Part of a small language model's weights: RMSNorm before each block.
Each number is 128 + 24 x the weight over its row's rms, rounded and kept within 0 to 255. Layers, rows and columns count from 0. Numbers have three digits each. The size before them is the row's rms in percent of the matrix's.

# o: layer 5 attention output (transposed), 192x96, rms 0.0655, rows 22-29,54-60,86-92,118-124,150-156,181-188, columns 0-47
# v: layer 5 attention value, 32x96, rms 0.09, rows 22-29, columns 0-47
o181 094:167142112135130145156138138154176135133142119123171140101120114137059125118123108113098079144178117120094115105149097108184129142115123132160146
v22 097:124140166167153166114158126138132122111114150106124137129132136109100136168123150098104151140070120083104152118176090099140078141146119103150089
o22 079:132138125073110126157097108146108117107130118177125167162135137136135152100158085127098146145142154153126131134103101124130118176159087137136110
o54 095:145083161133128114121108124136132148129097130143088142105150122143150150096152148115140119097096122106112112083207164109132132148123137074167119
o86 102:135108142150105088115145145100117142130109151102129145148076115108121093120121068085136097110143177116172145125095117170097125102101148120096107
o118 107:120109128155168149057128163135087160144154137151077120105147131136102144143117133169155125109170116138102150136149132132141101103106148161142111
o150 124:146103128170106123157109118152164131134169142141133153129131139081106130150074123122088121139101104136136105081150087150104122111136159149168189
o182 096:111129142092120168129111121161121111169156092127114101154090125152150139140086131124144100128138081157161154136134164104142139135147036130096120
v23 105:116158105094166138113084153132112126132119132135159110159137134119116147132123091143090119131116123123147100131099088176093109134095104164132137
o23 099:100154082144142193059126126119163109127115126111114143152140140118114157146110129171135167077150154131110124116172117150106134092079109153149135
o55 086:089119125151116129110098111122092118118134144161128132161098142097163146170133163083120100174130114142121086141084142123168121141185082176138155
o87 118:133163106101120117131167180148133144151151149125111091100112124123097174151103104182144119145179133126117149105142081120121127153121126162123159
o119 100:133122133133141149091136167163143137102094080115089177145117083135140136115103080133137115126114097140133163081137118113156133131142162125105132
o151 111:100097117165158128107159142125109126121115150148122112185141122119137144151166097145148110108113168145143161152127111203124108159095131136094109
o183 099:149114133151080114149138117116121114125167120152139103076129135121151103151141141140165132110167114137100126151106122128111106121159140122134129
v24 109:129091145125108100174121173112142163126142148135100105098111130103120135154090121149130121135177129104136169147135124111117159116109102099126132
o24 087:140155150126106144105158131141142165176113115124113135128150147126155161191120136132095115120096121175127127100107137112139076200133139144144183
o56 119:136127083126115096149120130106109115136112146155094110095121088103155136121140115132142121130126166128120153147175152161116108098140131153120125
o88 107:108098113121146134135105110108184146098097109118156143132112101102109164111135117120161132143176126106128142127114144115120178154151066115135061
o120 105:115100152157127151132169134130127106118088128155094096130128194173131088100126112145123110102109149115149120124102106124137142119118133058115135
o152 118:103090140115085129160108153179073117120170116141099149122137140090130171152100114138136134150142119116137152120111144113137142111093113158111102
o184 097:157130119118128128121120156107117119125072103130130169115165076149136054073145142102119119111107136133136109085120118093134106123138133129113126
v25 098:113073121123157129175166114151088100154132130148138108130126108107142154145105103114138173096135099160155072093171171113119128110093123154113099
o25 099:147148158121125088109131133123149080133151145120148095109089139141135154119109093109117123116156130110099138164152118099097127146119136128119125
o57 091:135157086129143137138125149118152113152146095146147095128147122092129105164136155106145133152144125105146124184099111120163146119170103141108141
o89 103:156117139129104193121141098130116112164108098141141109177111109117138141120092168161103158101108111123101126109138140152143145164126086140150138
o121 095:124105097169132104157175139110094164113121149135132139106136132120119127093138136146133095115144139127119118141076131133161092128143177139147092
o153 113:080105123128137134111102105118116170106138105123086157114155094126174160121088124157154104118136118185114130122111158136141140144156157147132103
o185 095:156150140097085091098136140125132123098107148166132129119153144133061168134169120111116110188108119096107162129131115151103142072101137134173139
v26 095:110120121157127120148060128126113100104147175131167148122131141081120127095115153150150109119167136127162152104159165149159138097136168121159108
o26 085:165101147136116092127156085087119120138070100079124073132112098128132110106141167115089098105118128112110113130096148131110092118142138147135116
o58 097:134125109096120151158077166107064119125164170137169144112159137114155087129156146127160126125161110093131134124170104133143124135148147132097136
o90 093:143096147099129138138126122154136098082102168124127158150144101142136132146093140128137163148114133144131165156128156196117131168114105138155118
o122 098:126130095145137121157143125173095115153102149141104070116107173142149105134131071130120138133120152182111087110109143103154099142114131124098102
o154 113:114073107138104138090112153112116154110186120130148153150154136123143164183087094104176128147134107129155109149128124128138116123134108127132146
o186 089:146159173137123122107167118149182137157118130099071162121124111116115160138153125140098106075092125131117158183149118123144099124148091111119118
v27 104:132108136160129162177167095124124129074088115141101133105158118106129121134146136136099171139111105151087149114114142110167148122090085087094116
o27 083:113162106148132117147137166122113107153126133133166150137138121127094143103123105125167119148126121102184176134124130134154112156091149130133130
o59 097:165114156131173102137098148136144127104101108089119083132149124116160151171102138133093143116124129185105106148140129139132106123103157119117126
o91 108:103136166129109139099097120093099106097148129165105132150145146148077147094169135107120187153128137129125137148150136156138150121147076124134151
o123 094:121132156146159112112123079127146131168124115148086125121117134102110088155079122111095077093104160106113136124117182133122093145118113096139082
o155 109:127144120170139093126103116147114129103136070128146115108101130109130081154125142142113099077129141119082141095112126116089093171165111151127142
o187 103:126109091103147101097141146098172171083141125141109143103153101130130154143169102140137116152162117145134079120109150181089160102130122153133132
v28 100:121101161126178171134078099124130159169091144121099156101125126149170124105149147126078069130132163075136132121166128109110146100144172126100103
o28 084:142148171146093144113134105128121138128112169082149108115114145147133098113123131123108079150126165121113125135103170136146122126169117095115119
o60 096:124172155154100140096092115126128158135173095164126131123120095139151121124168099127111093112172091161091106107150149107149114143115153092141144
o92 105:107122192132139101159099121142127156076114149111142129115074126148130146115111144136136151133127169120119135164112108150100151114137053085130128
o124 083:141124082146147110092155130120154092143114137142108161143151155079108126140152183106123133128100099119156109151175164137147151167132117148111136
o156 137:141092129071114117146126139134132120184091107195138142140181142162142104164147116142119149104142141077141088163144117113101123167133165145149147
o188 092:134112120101126142142131145125111089103139138134094082125116101102105129057082096118153150142117111161129142083123109114126122144147076131097143
v29 098:162140103115129158153108102150143122117145082155145099102140157123107112112142170144099175159175113119152124101125118132110100172091100095098169
o29 092:145152145124172128113114156113096134116160140098132143136116127172155135139124142117155154123141148102143131111149174115094174122148124151144171